python train.py --num_attention_heads=18 --num_key_value_heads=6 --head_dim=64 --vocab_size=16384 --norm="rmsnorm" --norm_eps=1e-05 --positions="rope" --rope_theta=1000000.0 --rope_fraction=1.0 --qk_norm=false --init_std_up=0.0173 --init_std_down=0.00326 --learning_rate=0.00921 --dataset="wikipedia_en"
Each number is 128 + 24 x the weight over its row's rms, rounded and kept within 0 to 255. Layers, rows and columns count from 0. Numbers have three digits each. The size before them is the row's rms in percent of the matrix's.

# layer 6 MLP up, 4608x768, rms 0.0935, rows 3822-3858, columns 256-383
129:131162150115122135102133141083139134135123169078093139141130121121162128169136134156133118145127110135144137105087143146166138121167173127105155095084156141130103080101131118091145117159136102142147122114126118126151130120132110149144140141143104153158125095101144131078140087126123130111107118114106171152155187170102082133158074095123111127117106141153169165136093128113177115128098
123:147146116137140124117136131113124139104136142104113128146186084166125162156106087112142145128124144154118127132130133097086109132132141144137112113158128119161118174082131123133146113118103121132168156167145102123142085115132133129120136101108172108142102095092089141124157138133147124143136142161140134081094160136148153127104188111109147121177137122125138136142152140128106142129134
106:176124132126169114145084160139154120150161133088140138102136156121146122147177143117100097169078078099130101147105168141104141123130144097153140139103159123081125127105111110137147120140104160135061131097107152168094154122134164075096142159125145108162158180103135113152165130123122126127136125074084150125145122137110123162105132167144137140133122138116125130120155103115109141114167
119:132167118164149129153135180098172160158121171119094126179137090115152162151129166082128160129093135157120132125110120094134098101109167144130130106127125092121147200128095119149116117114118146180129123091138129138119127138116176092127131147177139136129162140057135188143148140116135137151122148170121159121146140146183137137130119136143121104119148103162134093155146141142122109170061
056:094109104100110118122138153084134123090135133111128159194142120125150127179136132136102141131098146145118092135154156117133156145144131156182173135138113139088115100176113113113098120122152099130158120122144121140117130144118110148161153153145136103129181114129159142124123130123147117095124099159107115160109137115152145128102138146122131162123107158129143154118118131143103094119119
058:169116132146150128161123133175167130175139133126105156138103134123119099109126163146128149116126107108126128136118156095156126144140108084140159127128144080133147124134123174121129132155113121154134063073149095120090106101116141106145109150150117116100158110140129117148090129128133154123135107146145112137134101086138099123117111139115104129102115133114150115117131112099143103128137
078:164141179095128108139135150120125113143095183119122148134133136104113071144096112119089106121146127131093116074088135132113108117136107169130137117131124101101171116179142112102132171096108108127059151169142098120107103117140168109135107169148150157120105119150098103127123161132107108121084118133185135102147153150140137130130135169133144114162124158155150156066194091087126114118100
085:096143140076109181133134142106111102113139098146123108105126106101153140130121162098126141163119127137146093112153118138116148129134184091093129104079145117118133152123135131161136154145129104147170133091119171138102079148160102110086116134110097159109129118124125097143159139118101154134108136089159115131126139131133126111149130157130100064130111088151122125188134143131173105083178
097:132134119138105149096116145147094156149080161109148154137125134135130100153125086103159107130109128155167128132112139131076100121104123173105122146146108112129113129134130091165148129131130141095149110111107154160147108106134132117130145105114127130139134127121118134110145115112127116096130119175120135144134114076142106120137135162098110187120111105133117116177137146143120145115118
064:130126133134111133142157137153118143154123128127127157141145127140150148123129107130135131135119138164132153156069156117121150143128143127133115106103118164119150109103116111142206067143102112121141109090163144134145141200128117161145167127168129186153146092114120105110136142123127154151113101134154110149162124114082143129117059162117118114113109118168119152114125059090148095117092
051:105093120165115141100141119144110183133116114148109103130113173130104109136144103146143114103171132116115112123133126149132137119161116102141163152102155125123155131140127093137161081140143129134115109127193086166101151120182154145127116155094125156136123088137091110117165108108096120143106167170142111124140152088141115120143112125128140142127137180126118149094136157137181098130116
101:178112155105134100092118143131156150132105133165120149156103100111127144096115142105103102151096118103173103147075123114147115152128146122157109147132135106176169125115138059121142101105153133187077114102150139152139138135152090123139122125146156118150137123094131155144119114128123103149135179155132114098111156119137143087131125100109112122133156153155160118154138126140132114151093
096:185126136132108129101131163083155165131111120175143101123113121112096092093133152090154108091132179148131099137129153154130075114149141129116119123172124103143134107121140119158126118113169134183089168103136077074160156131100080138115126158119162098123117109095115149119129126111151158145108128139144133074143131150101190126111131179129116128130162144131131136116088137122124114126169
061:085108139133132143147128130148148072113172158133150144174113143168096148148096153105057119116145116122108153142164120131137120110133128106127137142079175096084160084145144129116112137101142086101100147073079144119095087159125109114090141122151116108164136192124128123126157124097133168146147108139085158151124133140122152124135161118110106156163117143120134121142143110138121083134125
107:099154129106087122111111137135139150129138180135197134115149137124112164162177153152126130073100112108100084128156099092089110148130157112127136100132125110123135147144142107115085111124160118102110166142158085122131140111123109142138121111101137122138132118187118166108121133120163166137123183138137123090101121127128090097125109088108135142111098121154108142118157188088144113108109
081:139139114152126134167148099134153156103135138087140126173160139121161160153150069100113140110135124143102117093146119090118133087077124189126112145125108136106068127128112132153103129148125131113152110170104103131137148161144091130080075098122117156095149118156130124113096130127131122092083126142118127142120089156134119118114116084122107147100088111178140101150151114170133136106117
091:098131124150116151119074129168121121132148135121138170101118080098127130157147113107154138090115132137143102151106118107143109192152168089127149143150100120138091100129198140103139127153124134119135154104109134110108106121089146099132117088095128096095137134150174178136112165139122148149104161191125132116166165145115172136161121101124133110128160132140145091112126155127101141131148
083:114159105120133138192126120155137131119127101115129114159175108189116137148113137150113115149060119145107158173122131154113119113127124108091155116099145133160130140155120119146147153155160099115112124168103139164139102149095121130119144140131123109102177108101132146111127098125144106122118126161127140146161146093103104100107119156144124180144120098162108106151137150101121146130094
102:086091125095127138168160110162164108141112136129125085105083100114142115083136140129129141172139131103142134157134165124094136155133143126109129111126115140135118161134141153133122174088130127147120140175175111126154163141106073144098167161100115121154169084127115111101146108142093146143123097111128162101159123134139147113165114135094106149090112127138162136085142150140147131116150
093:129067134127106150150123118124159103129116146148163153109128125145071147127122096088157163110117072111116111129094175182133120138173147104141107099146134140136146149099111100116095116088115122102128099087138158144149143160139120137115110116139126115106149126155127139119139146151129120110097155161162101135145103143128138114137122078126108142140113140115124103146136111121107140123129
087:142113167134101133127117150186120098143090123131134166135049130121111084139089107131106142118145102133108124129149119118131135141162112130104095107123127142097128130110105141079136106143151121110132096130146151128155118113149168131134170138123087113134117116142151156113124162090130143123111107105128107158132120099100120142089127148089096136116149075112175116139155154150138112117096
102:153138122130128125116094133126126118140128128184100083084135103118142165145104154135129154163084150123134097166149154093105110175163108111140118083169085138103171117132130123100134141147120170102103162116149100138105121121094115106112109119130115103131135157099134100109116102141134149081127130094107137164109100161154112119127182128161107104114144132113091130160116114140120133157129
116:139114073103135135160101107119128128104131127131147101140127116085157123138118124092095128152161143142135092154121120117146121170192142104178135180120143105118129106086129119181138133081092104128124144113105116131135134123119129129100133164116112155140135156141132122117152129091073099076107126145133136120106093092141177134123135200121070110131081169145077125141145084133110146149159
113:153075108120121167116119109125111111113131122114099149109097110135107163144128133073111113129092131138151134175127114105139112136126126157148099119130099131111103120148098116124143127119140122103128139105076121102095144105153169064148129099122162153113149097108190137132124131142124139078160137162119144151071152148156114124128138102164155121170126161090105173162117147078103130123116
111:092104116100113104138094099097125159110129145118118157121115137135203139134117144144111148113109120122157106114096130133123145110089121131140118128141134071121087078172097118126147093103159172099084118116122154101117117065118111127153110166141104173198137142118131101124169140158115106141134140152174079110129152101147145150148119142154171134138113062147151168130110148096139093123134
084:146107117087131111148110125094146099162135122153120109152155113114079100093127129124111154121090117073103131165131110111097151135150145120144139083122136153177135144132120132174163139127147104128152155143130136075138116126137108125129110067129083138115140117139161138114109131101149112150153152103107141104090103101148170117177126145110127110093140127100120140086156107134143142106150
071:130149169095093151124099078113096117165099070110134142160118154175122100159167133143145121178092114098092116117118143110141151124144114154139158102106116118093089089135138135119080168114130132136137102108119119113116154138145137138111104145153122132133108093113146127167148109129158110117108141141123150116164118099144136147169148143102109152148147139151116103098063097147189164132107
084:126113120103147145109112152119092133113152130126102095121112179139128136183133109161113075144123083135146111149117140156099103140174113158136152120118167136115154107135083154174153157118162098122116110114136057116142093139095112116165140150124112128142110105151080157149139126113109098148148128168110078136137163117098100116112116111147117138160129139140105142127177161118105166100123
104:183125127128100130126098124123120154138077113121131162119108138124128088119161122119136134105130125131142113141100131137125120149119155140120143112124091108162152091128142175100125134095154125198143169131130147116142136112136132106121151098125143149125136172130147124158074111114089152110111137153129144135145109124134120106120110171115163132112131158168145111144088064091145186148141
109:156122120114149139127111120146115084123086110135110129107082161151139072136138173153139144113152137160120135101126147085168133158111131181169096136164114115110130146175157143137141135116144150157140135106083080150136145153140153119078122148095099151157150155099159097131155115111102132181125177096183110103131081115123115110145160096104104128093104128152120167148113139119118148117106
101:175123121127076116123142102107148130118152118088067109143136172130133135156093116129096158128142134154081085159083095120163113154103143138120162128122122142114125104128096109127142121151090106095127137138166159085133114128112130065157151126125181131122144125141120106128133094068089103085120144140119135114123128138141162107152143158131086123106099085115123078132153136131141137104191
056:143147171119132116124166123134109128115130095096121140130111115089133128111166154109129126139130138112141114117121106147129122131177137133106129124116129119115111117112095118150118149098102133080129115104137132104098150149132111197131134068165145094118106129161124119120121064106158142103123125140100103116138117127120113075139154139114128103143133125122127093160131132100164112116154
081:135151126127103138106122099091132125136100134128179098092147125163071116132104142133136078134134134146099127167143115167137146090163157124124131155103161126113099181118111154147088138116152111113167121129118135119131137195166113147101150072107126107154143117138175136121108098111099145163095150100130131107089072094117177123115145100116122116138141140085139112153105089139187183132128
109:095132107140146110133130123128144143114133076123175129181140082134114138163113112205122120154156130165163142142101122113152135096116151133079098076135116158089169126142137144096125145133104123102173152141119151141130168149128120131122168090161118202099138159119096130132118105123127157108118141139161115148132099135135089154145123138142108148094143098140166130169155148117112123106088
090:144098170067140143108107110107134134142129121092076077145138089104173089127119079110119185097136107124112111097162087058119099116096115127068112123144179136160147139108126137145088106141166152149112128109145117163103110139091134142103111175084156113119109155142113153057144125095126090143106152124136187093137120126151117092126134121120136111129140099126132134137123103123154144116121
111:110105137110084073108082135163122119150152102148087119159090117106167149128135113122147110125119131147153138149110156148122144137139108129131086105131141089124139119113123111103079133165124118160118122104145092144137167118176122142127134132147148099129138170179153164086123142141063125113105159132129136157096129150132097122131150119124116115129082135116121135122122159153149183138139
095:101097155142102149105107174142139127171132117102120143113158172120090113125106123176149120121165133154152101141084089115167135136136134121102129136127100106119135164138116135103157147135132091150109113104133120131135144105176110135144137121121112114121172117133126099156086127122125113144133092103109171129127132124113121137109126143088144164125110113120134160092141159109160079189111
# layer 6 MLP down (transposed), 4608x768, rms 0.0358, rows 3822-3857, columns 256-383
125:105180135129115141161086181100153145071164147105155126086149104114109126137130150111157163159078115108110147164123123095096106136135138105098140101103133102107146142104130104118085120122183130117121074120107126138124134124091143137139124092119104120143101122141132143103151107158126148128121191103124148130112128145136119147139137157111123091123138126104165133098105125149144122094076
121:117105118143130139137108120124115160142082132128155115131132138178123114116102078145117136126142151127116118185135125119154148127134098074125139113167123103099127118135114155139135100078125132122088125122150151128157107153130112164138132124092105134134135117148134122117108166126165125091084094114105136072155101102138118178123148110128125114133104124140134125071096108150127100110098
101:165133119091126129145123148083128141091132125085142116069187115131116103138194107118156129118110104131134168119135148146118182118110154149124132115103115165169176117122137130118156139119153150109142113129150102150144151113213121112167140140101148141150108120136144125148075131139148143125113127142148124154121128093149135104116152172115102137165136128113113175113102149118132115103113
110:132102131138119119126146111116079119079095129125120138129168172145128101143104139119102137123154133116085138117151153107104110141139116175081143102116139162093140118099193141145125154107128119126159140121131130091126129133123061096141147112135085110114135094152117105157082121126107114135119131099149110100096145137117136132113143115139112127127084152091114115106089141121143126129137
057:143082130121109092120127145102141103138163118099117130135152129137122137129128115120119145142127165137118115104100170128136117106115127151090116114132098107156139105102115115154131180135115165111115128083120123162130104146150106126156094166137181107129128110148133144170087055175144115084155134164094146152124108147150094154125121130134097159139139122130130134113122131121160129161112
066:113120145157177137135095145151117131129145158098127127117113125166151149128136110147194075150105120120127177108136115143139148159171137166120127114125118114133147121136139146108139119125130125123114117131108122093156103119114139148154119109148079114138114162086118122159160115124147142160128153078107108162121153169156148091142136113119134064166175118148139137142151123161152092126136
073:104155119168123132137158118133109082134137126133130161133152149133116105103110069124139154123126165114150142123151119113138151153112106111121111159126107135115122122146091139108114122113139129092123119113168112094147131145145084105080121175092109119071139103136110146151107105145142136187164134163121077117119116130170117132141130144134115090134069110132114116154117152137136148134151
089:107178150087172092087126106145123147102142130165124147114124119145138151122135138126124099114141130124146134153152132127113146114146112154142171110107157120118146149125137082120075105144134160120126147184124160120137104085113123132094152144132123157106094117171118088135112119134124141125101117092122068128121081095127150116185096133113136110115148126105128155152058166115130140164105
106:128138132130107174088122124152092106141100136162098106111104142136153113150155126123163150090080165094139123161080100111101162123139107135151135128158058100136143083156137142103152121148171102081132068112132128124136157167131120127122119119140091127138153115115116125131137095117159109152138110147127147168131120143135125109140146099143103169155130145117115141123127099108121154135137
065:074151106117143162117093112109103149100115113155133150140112140119160141109123148155111147159092136200120157127063151086111134139141156123153126134107124131150091164136132110105138125152113108120116130144099124162169093144147102150145131115127128170138121135123186086176098122147103136131094168141148128187159145089157125134132099122133113133127144116162155071118123092098130079102110
053:112138138127166137124131156119106134122165162129114116134117143114095145119135096165127112101095166119182093127113149155077138108111115130140174157112114125107143127117146125094176089119099085100101143131138152145074132110126125155201151101114160162129141133155133152108093151117128155172114150132082121149142146130133135103130166086170172097155166129155133152202151140112119169107107
102:111119117107160110125128126120094111105186115087075127150125129084161112131111094116113111122116119142142134103146145152132162182161130125135164118158179156127115103112199108112158145133125128101106143093130146139139107121095110160143147141112115098161127136170113106156138146106112143091118114097142052115128126112101107186106167143136070136124116141160102137099126151134133158089107
097:126101135087121124109128161137130165131113148135146137132160110159132134121148143112138155144141107183110079172172119118154148101150098137145118112140113156121096170119132104116122199121151106171082132138132158168110105105081136142111081092192115105134146145117139179109174096123142146101090142141130134121126096127147156106094133091172134088142191129108190072159155129137105159132115
062:128157119087096095109142191157133098069108134095121131100129171136133128141154073165138127192079163120127098113153132150141116122097122184138136133119124162130153127101125117155159132141127125113142132143164083114119164142074112122132151117139109097076117124175152163105126132159114130113130142151099103123117150095155143160145144155112176128112147121175103135146099162107092157125117
108:093063156148130111152150109118152120132130166152107091096142186169142095131109102130194130156141147137120135120110144116092124112133102071090104142109094126165136165136120091145166096143113125157094105136123105162120155090159138116117130116174145093130072153132171135146103170141071135109130131093146115101099125110133145129101170151181128133088130132134130119097136141096135109125130
084:141166115165129138147166161111145144129173108139161129148137155086166129111139146146136122118110164140154133099150146156154107148125138129143159167111135139150148135155125162161156140172118100092188090165085157103171110076126131123132174173109128125139094122141117131128155084090142133193082117067142117127112097139100149149116117101173139151166099120130152110140162142129124115137126
092:128112138132164101108114128109135131115136117092111104106108122111149109102083124146141148134176085125126140179112106101134124118118159112129135104134122101147101148096093148146113085066120151120150146116113085112177104132147152123155173131168147165134110141168145146178133135094162150190108152137121108100102140095095137121127117098104151099139132163168116156133125152115087085137128
082:104136157119116108159160114071120127098111134126105123134155132207130090102115157179092166166107111137086185159150113158142127123120164100112171135089125140148134141145135090129192144113104135156145099143140176122097078131090126103123125092118106122134147103137132083135122119171154109103135112112171129117104100122106079147104116120134174143108191163130108140125137131100155116155066
114:165105103146123114182162133090124118146160129152122132122186151087116123130129100141098117118140087090134106107150099153089114150109119150088108128113078110157135117150143142139174140129089129131135139155119136110133173148143149148119116102126125136147124093132125130128152139144121156133114163121133090133130105126135119111165132132131120168099123175123135141167151148095165163137122
097:122147132143094095136151164150081149090117150093140175175147129109165160139120116121116147130143120088130127106097133107168156110131159156091133151143159147096184107170163137153150147114166141134088116140135124086144163115081105125095132115145182144147145132120070111114122107121158142131125128126146146126151108172110130078155148111181139117107084138130119117124145157159113151150103
090:127154141109158143114130117107107099118138097074127119104110165130105106159109125186084107151155153172120098128125141128104137102133126092121131134111124128145134105107116148173105097081140131144124148147100128164118089119110143156100156151132146100159133142098122096146103137105098098141135117129138139102144110106143118128141117143124098154156134100141073124131070105135135159120098
110:093119120151111162141099092179150099127125125154145160101151161103150099134150127116146102109173108164123126126133110127135133163072128157104083124128166135156109103130125105110161120184141134163117107138107112136132132150107171116087105138088111127108082127136103052126131129133119066112154155075120110145161109149121124116127116132145103113097119154114107086133096152141085148135107
110:131118121154133153135112157136090125174094127125150123152145181109078114133133093153133148096126136141149132127157119106145117146116139149084141108128088128089118125115143150134089145151144154126114152129168139151108135144120146129118117076130168130123142130097154139140143081147150121128117119153120123143138176115105085154129095152096172126133145131126084143152149117115124133145157
112:118153180098123129138126154137119119111087131120136109109120149130207156171160092123123126130091202159112126085096093083119100153179126111149149153141169176150137119129146162130142120099151101131080114104108172107112136099166103152100155119175108111122150138113110116132126160100123102142172103187108146151145144129121162160154158162105135163145148091139102110171117118153125107162103
107:145160114099138099117102114115117128137133107145096145187117081146159100081157138135122183104141097132124110119101137092141123125070141138115118122103154120144128118166092123144122136108099122126109125167127148157175114095111150101087127115095124120136194167130105107183094132136123167165081133110133081153151133124120122175136112116132148123139137103128106120151098099122120176138119
085:112160101093139081142168177150143147124145125093105133113102136113169134106127127136156143113138103122154153109099131114122170114122147126098158164172142130135126118139111140136125133135092092139090118093100149127109123101177128171100165112119079139117104149098133133163150125115152166132108126126123126075095098115137146150104138082117116146145126135153123142136129133117145149098140
079:100147141125135130143118106140163096148147148121103104150133111112095103159176163129140154176133120114099106110109132119136128171102141147120124116142114107133100099169162135097137138166149123157132134132163146152128134106112197082113106181155124120167149099146104120114131138131145114162089159097105140124149111105084108143143134130100159087121158133173121112143114088132103112130162
091:121124116093120112131154138151143108144133146126099209103142127124111155118120179126138123146123143155195104158172125133136051103179143085113115149099099127136116157135132157127118167127124161116085131140120102117148116145129133097142116146075132130107124166125117127109112142136140127147121113102161125117173131145161109128125139149150126134057069131133102120138115106103120128099080
097:166169112169099122133167129135115152116143112173107113132077140148130112123084150164137126156094138141129104140133135114113070099136119102112119100113140151129104110134157126049092135135162124096135145149072106116155116133128124084157125146101105100101127134116128098093156118129122135122110123126077105113130136116112120147132156162141184102143152111145116146111117110119174134117138
114:183127116112106143084125110102108134177074151144133125140151111116136139126119122148070122109162146117119135161168119128116132076146144116150128142111092121154130124122161123152122105121130120147095137143130135116160148123120136094139129146134134150110084080140135152152100138151131127117143119139139100149156109108115159128143109080121142111133132133153099129130115085165144101132156
097:116135141137132160143151153177120155098174145089103129137061116124128143147151160123100152102115146122124134108106172178114164135118168148107178145109105155111124107127122147091114091135152133124135136135099133093124138094144099160138147137123162148122102116127085140096121155123125122106150118129121141113119111130127153097127127170143097142150104132139141118128135122152149133199152
054:096133103138142122111109113122082150059143106129147129137108188060150110165112114165107112146083116131116094126148161110081128137117110134113122126119118125141110149107155148178167120141129135140142118137100115146142075173108109111084152106088156098134110171137134099152065159156122119101076198111123087151094088121128118110091103141127156159155162128125176106091100120095101129139161
082:077129177100163109130147154134107074133114113178112120127110115104112108120102129106111133104175155103110146094085102142144096088082126093113111167115105109136138090118118128146136127139145147131122139142116098128140146147102133136102138114135086137157169108160095085115160148106112122093110114107131137117094082131146185149118145123154148129137138148153184118128085102151152143134096
116:128119130158190134110161114112147127138159138129151130092122119055139128121152083159149111106142084120103123112120141146125164111148110116124097118113168136109131153121094087131096101119099122150110131118115130165137099076138122149116103140119115148147098136141169083093136130118185183144130108181122139147127119160120117143126140087178120083117096083100134091150130140163121116126135
090:147115127145084134134123102125147118140057138127165163135157121133086113153144147108119133111121113127111167096113122149103162113133107160152156088145148103136080110124149132119119150107141117167078112101114143091128139149145145135116164098130096162095091146135116095146103148159105074158086104119096080139148143177138170124132091118145126138142113120121100098109102100149124126138166
108:124089141136131123119127132093153091112113124139133093120109139146164111123178127129112141144128134104115096128137155120138098127111099129148130133139118108127111182122163187152059124119114155125105112141146112134105096065132171151141137143152112107128109123160114131149165136130180113078091169116107178125119145113114113123144129133148141148138143108160172089141095151137126115161072
# layer 6 MLP gate, 4608x768, rms 0.0891, rows 3823-3858, columns 256-383
127:107161141140138144093137146163128158129104130118150113130107098112142136130115129161117125130137097072101141113097161090143109094111108144152142108106078154103131141139092117140150131112133132110165092104111116101112151138096152130133142077111115091113097128170101133151105128045143095084127128149129185154133125146102082160166139115125114149150120124120170109135097115118135126191162
103:129129112145137124108149150137076109148149105118117127156107116101105113164133106132084143175124104121127137130146152113152191124147122138153131149129146147139133123172102107114114136095148105107143070116157143108139146123109138155171138155116099158111154142093088140141114100124100099132189082128101115151173139150172096115149085130154141181152088103133108187141127094098099117124193
121:116118127132086109118138144172154077133093159119148142111128149178133124095107128089132128144112129115113097120140137151110129145148068151129107143115120129129069112135154135191134133155109118071137108108116112125155147113094090147076096137086115155134102110173112051120105165121109123116116082093131149159136157102124152162147119154099139103147107160147140137123137143129143124097154
053:110128105148153119133094136148097126155158131143110141128118121127095099128126136144147126152111168123131133113105129143141092134164123142161139121133120109122141091136096123156135170135159149120138152116095129192123115174105122131115113120146160104081124110148169163110146093104169176152132151111131115139128157117127112078140134116127118128110162109157091142134136105129113108138128
059:142107134148141117142109129133157132148134101115143115148132105117109168143151159141135132110172119125112141126145132141128113127146119106118141118117117125134150121086142130113147148108119118136104097123169093145103123106137172141159118124127140127091138065143123158135112151109182164124095071137134091183146113086179140113149135104102092102130130136155194122128132151088120161147124
071:127151150099131129134120116110166136112111146142147105138134157150120160165192107069082112125132138127128144113118165129130121150119118105126100139110153146116072155158145149134088113146096145129178130152108146148121082161108144107130065116112137147105095128131136092150120094118179102131122130087132092144128146118119108147108159126140143117153116114091097151141111100080123105126153
084:118143111175183109145135137179179131158149130150098133140147134168103122088161114143131156124123127100129163120107119105129088102139117167151140154171129104159130108154122092084152136095108118097070143124138093126115165129106125177129111096143166115109130132158125146131098168120147136174107130155128144137146107129191133110123131122113134158137132170125136134097120122123078122164083
100:138157144115167134112139118131108154153119141111128131132144159154113054164122071090117121153132130111159108141137157087090123141085084154155160167147146159131120135167147117140142117145097132124105135120128149153177085153146157120167155120123108131142127167151098140140124112120101139086157109111085145127121112109147135116181161163137127122098135102162123125122133143130141164110112
062:137086138140150087132078076117141127090161117113155088117146118130084091141113204108117112185168124145119118121123129139135124138127125124154138202159129147102163147130119130169136100141115137121122150156094095129090109123135114149159135127142120111119121134105098134150111139140163109131107148123145145111119144112148132142170127116113133164145155131157143142111131142124120119118121
050:143149179110152107170106122115133087119119130136099128137150111141148152133105146137119139170142103159139151121112127061114127144131162141123114124138116108102117092111124148116130151143119107133146140134066166111122089125123088086131152098192135136129116122114113120152110175138172130099161059078113107137102124157134162128072133091104104130127137137140120092169116097115113134158107
103:144119114167112150136145124109123104119123180094159147148108061169133115117122102125131107096147129141098148132144125133137104165127099079129114185094148151104114142120149079094158185154151108142184100144131076138175084097103163154095136093161143146133139116131082107129122141116197136156119097085142139107119152169120151147129145118106140129134124115119105140107187139135113099134144
095:153158125115146130110108147123119155143113158131121127157141143146156091174161108127116131106128094134163084100110157166102131137121152125141149107078101036124103131144082125145124127128107123125158149111119105120110108120137131144124080118074106134125119177109158150087129129137157097129100153107128139144158108135170151130135130127132169145150133148140123125104097120159135113107116
062:112094109143134136144109122130147153083104103142109110127099119151158136135124143158177191126145141154124107153121130154085105134109129120146131141154082159175158138131169098083134112116081126152140090090153078130108144086121141137122118110098126162156126133085119145155110173171149132163152175104121089147087137122115117145134135129116138123064113116177164117120137149105144081147128
104:146144117155149127154135154135139100160141131135119108138157065127185136159153127165147123125119150131161128143131123131124142152147128096116117139112089117153116127112163165119181157094122112159130120118114129131127112170079115157132141130092128172157132157109119106159151114106102149128147110103165119162110138133074114134123148116163086169120116121180098159162128098150154118153120
082:124127123133136154094165160139145146088144148090145136174134104128143111129129106102138122152147117112144139110105086132141139130114129130110140151116154157093137121131121120116091113174132163087128144109107170113105138108139157126130113163139139134150123117154162114104118098106118118138161149116146124118132127109128096137158148117126154122151138091152147112118145140137149125136094
087:112138110125128109129137131122125119128135151188109121119098115129140159138151131129101142117111137141130144086119157144133127114153106142134144125143114081116172142088130137154149106116148100112147097106120128178155105129093135149135099085121144145105102102140137145135124121155170129112143135096099101088124118107147154139140126140117194129171109089105115160127168115092149126122077
079:139118115181122099116145131134115111137160121132126134102125168118150133162120134139104097121098068104140128090123136168079086083126140166138118089121092135109134158122126158137110114163123072133163116199107175099136124177094144125083158086121185133129133134122098137115138121083138114132163142150136113139154090142147088119126073157130151149164115135162140167126131097112132108113084
113:108132124144124118092146118113158094108184155127147136151135092144139165146146121150143122123166126172159124131121107138079155132112141108126142136116094111116107097104088156153162127148143124119109124111120132130125089090134121146171111129103124151139136164157155131121127137141159128102117125157146107157113169107118107085109144141138140087135153150107142127139128110184130090119145
096:103155109152103108133151127145100127072153141121115123098158133162154123098156113108105147143148114141184161094153161100138111147159113145079106180066126128118111120072129085170146144139102149106143138118145184112152133132098119110147173167109135116107139123131089131136142146088116142146138104098088154120117140124113117166119131144123155130108141151139143132085111194120131087101144
087:158114142114134125147119140153108168117113135135111144157158139130137148139129172109174119124158124151146109141101121152117114159132158109185125071118139155141107158153140104142156130121114147100138097147066170125107099165144100115125109124183139098105118160073103135133129121145135159119111102153142102154126151131121158130145090126150110146133117135106153183104120151123096085106122
107:170130154123138139129124106153186146151079134142122145119149130119096134144132103151121154107117133073127078099122152096181119123148110109113133153141142142141129104152137149126158122146136127136118119163103196164181119114111116110110120077113140128110114130078096145155155125169132146116082101115152108086125136109130086136090165146079151130111125143113152116110139126105136137151121
113:123136072127161110156130124085152135083116107118164101114172116099165142148151134088138125146139117133113088130092144078121194172178111126150116140117133114094153139121098103174125105156100145114128165073116139142141102117120130099124154164104117148141149135115140139104148124112084148120123128128140108106126067089168124125135144148084111114117112158065088101134160098098100140173075
115:157122177159117108116122125144094118193145155134135136191106147117148144112164164146148112108159094152144150102125141133129176147140100112095129135110138167112128102108119081130080080127123140149151155109136158136091143163116113185144132138131127091161108133163123145096121114162155135156121146094165139121115125109124098106122067141143112110132108123151176102097137156112174136130127
102:107137097153134150103130132151144144116091139119108145116138114147130105135100102106093136092103140128151116142131118116113110130150117115137133120144123143114173106145086110162134125099107134156132109118151091121121123113117094118137136099120140148113100126131105142110148150135099120122115125142133090099117132117157130152116162123152122130111105135128129164151131167087140105148130
080:111161118145123131076117129148135134119081108094117156094099148099117135160120136141121098139080150139139111119123123157190135080159142095161156145147144107127147138124118134140085107124136114120131119123155088150125113155055169157134144101072160157147153154117087102127127102098141161168087143186133109156194104130128110125124143115139166132133097118101155126142080129124106122138121
076:103125153101117127130098137128080137138108125099153111145117156136121111118127093155125128147101133080086132113089123128145145137161141167159178156117160110138110114126167129133142135097127103121150123116112144146142115127111140090118148135171138138141115115121129147182178137143157127130092153098121128156101166136115119127161137165099096153151179121151124105131097083130143185130099
084:071149141125116141115119131161125151116138156106096146120127135142120134137156104124183148100105145155106131088140118084151139118156147141141113118111184137161173151118126145143098132134108094102135116129117099165112107100136143155117105117077128122111147098179121148137143138135128156117156138107118111135170137115146156134121159100119190159146118155112168123138101133091095130108097
102:124160132116133129126109090134136161098129108155119136140117128173163160114111140114088124138114138134151128168171109104172143135107133123138117132111184130135131124129124155107162157110136080137110129164133165129147151138141132107090114134119101116131115062150137124098169170129139068109114061148111123143163153203091118149085092135143149124130064180121116194108131154140173126139133
111:129139083121114070081084155111144113110148090087149158128136118128125102077099128141144114137090135087165100119139163150124085138117178113116140123115116156149127095129112145111111101152154114136153079081170172161193119167150121163162120082126114096146133092116101101146120077138144136113154132117089135098179139123092113141166090156105169117108142163149139149125122120096099082100128
096:114155113120165122104093131106108118095080101155110167109062129140126071126116115140095113132113098153125125149135101155135152127141122135115140121174130152113140152121121117104121149073087107115096120158128115144127151153155114129136168152115136129118109112105158099129119102136110103104126090156110137068140156138127164102131169120102115147132153124121121114146113092101128146141136
053:120142166121140132124135149138058100092121119095134122124152132086135073114146110130050134138138092121124100132131146136144157146049129108114133119167093091105136120121126165157132132134150121125111070176135103134179157160137100124140086107158114165115132135127097107177146119118155134142164118146093152181073084149095096130084101165152080090152095123159127119121123117146149111169133
076:125180080119127147117105101108113121134151114148180149127129114161157106105099134126110085110163140151134150127152123132103107078134106145103124125159141124141136155131140098154144131151122098118140124113121135114116104110160139124092129111124131101139153130144162143128096092116153136168144123130092146115111163102150147123096135119125170163128122144117154106130105127143128132133193
110:139111131175152118123136132145150121160131090147127130103152144160090155150164106137094117151118119157131157108106140144147134152154116133153126111120123110102106105147108171132128114142148111159155121137122103126138165183131144165133150107088164132155095116122125164141111150145144166105152138108161121137159106118107182133137125112114114076140155104118185182139133129136128108123127
084:104119080136129131147120139176176102119137095132145164145113134144108135065148159138132134100133129127104103121089102140142158136151182107147161124115092156070114098135140099126131117135127122118139146099160161131151100134130135097126131169162125143088120082142120121123078122167159132079196128174137061128119169128164159163131161103103085133133150126150131100107117152126113150153134
111:116180127159166140151149119128152117118123124117145171118111164130075144139136146133087128137089120135128168141140124120137195157136147100130132117112154111130134149153143076125150165104114112090098112128128109154151111126105136129090120118123133123117106145151124116155119120104166083125130126134104108116140135114135108111165094146125158145168147149134162134132111116083075136095189
091:124118128154123122133123156128116128117157102127150151120141107147126152174090121153124119119127138128102135085156117130135172095115130146143106173130134148129153102122138094123084129087082138161147150117146088091147149185111125128151144135108100111123112137148135125090123103129135111145134157120086109096100076083113131126119117131128145148114104208144134120115083115101071118145142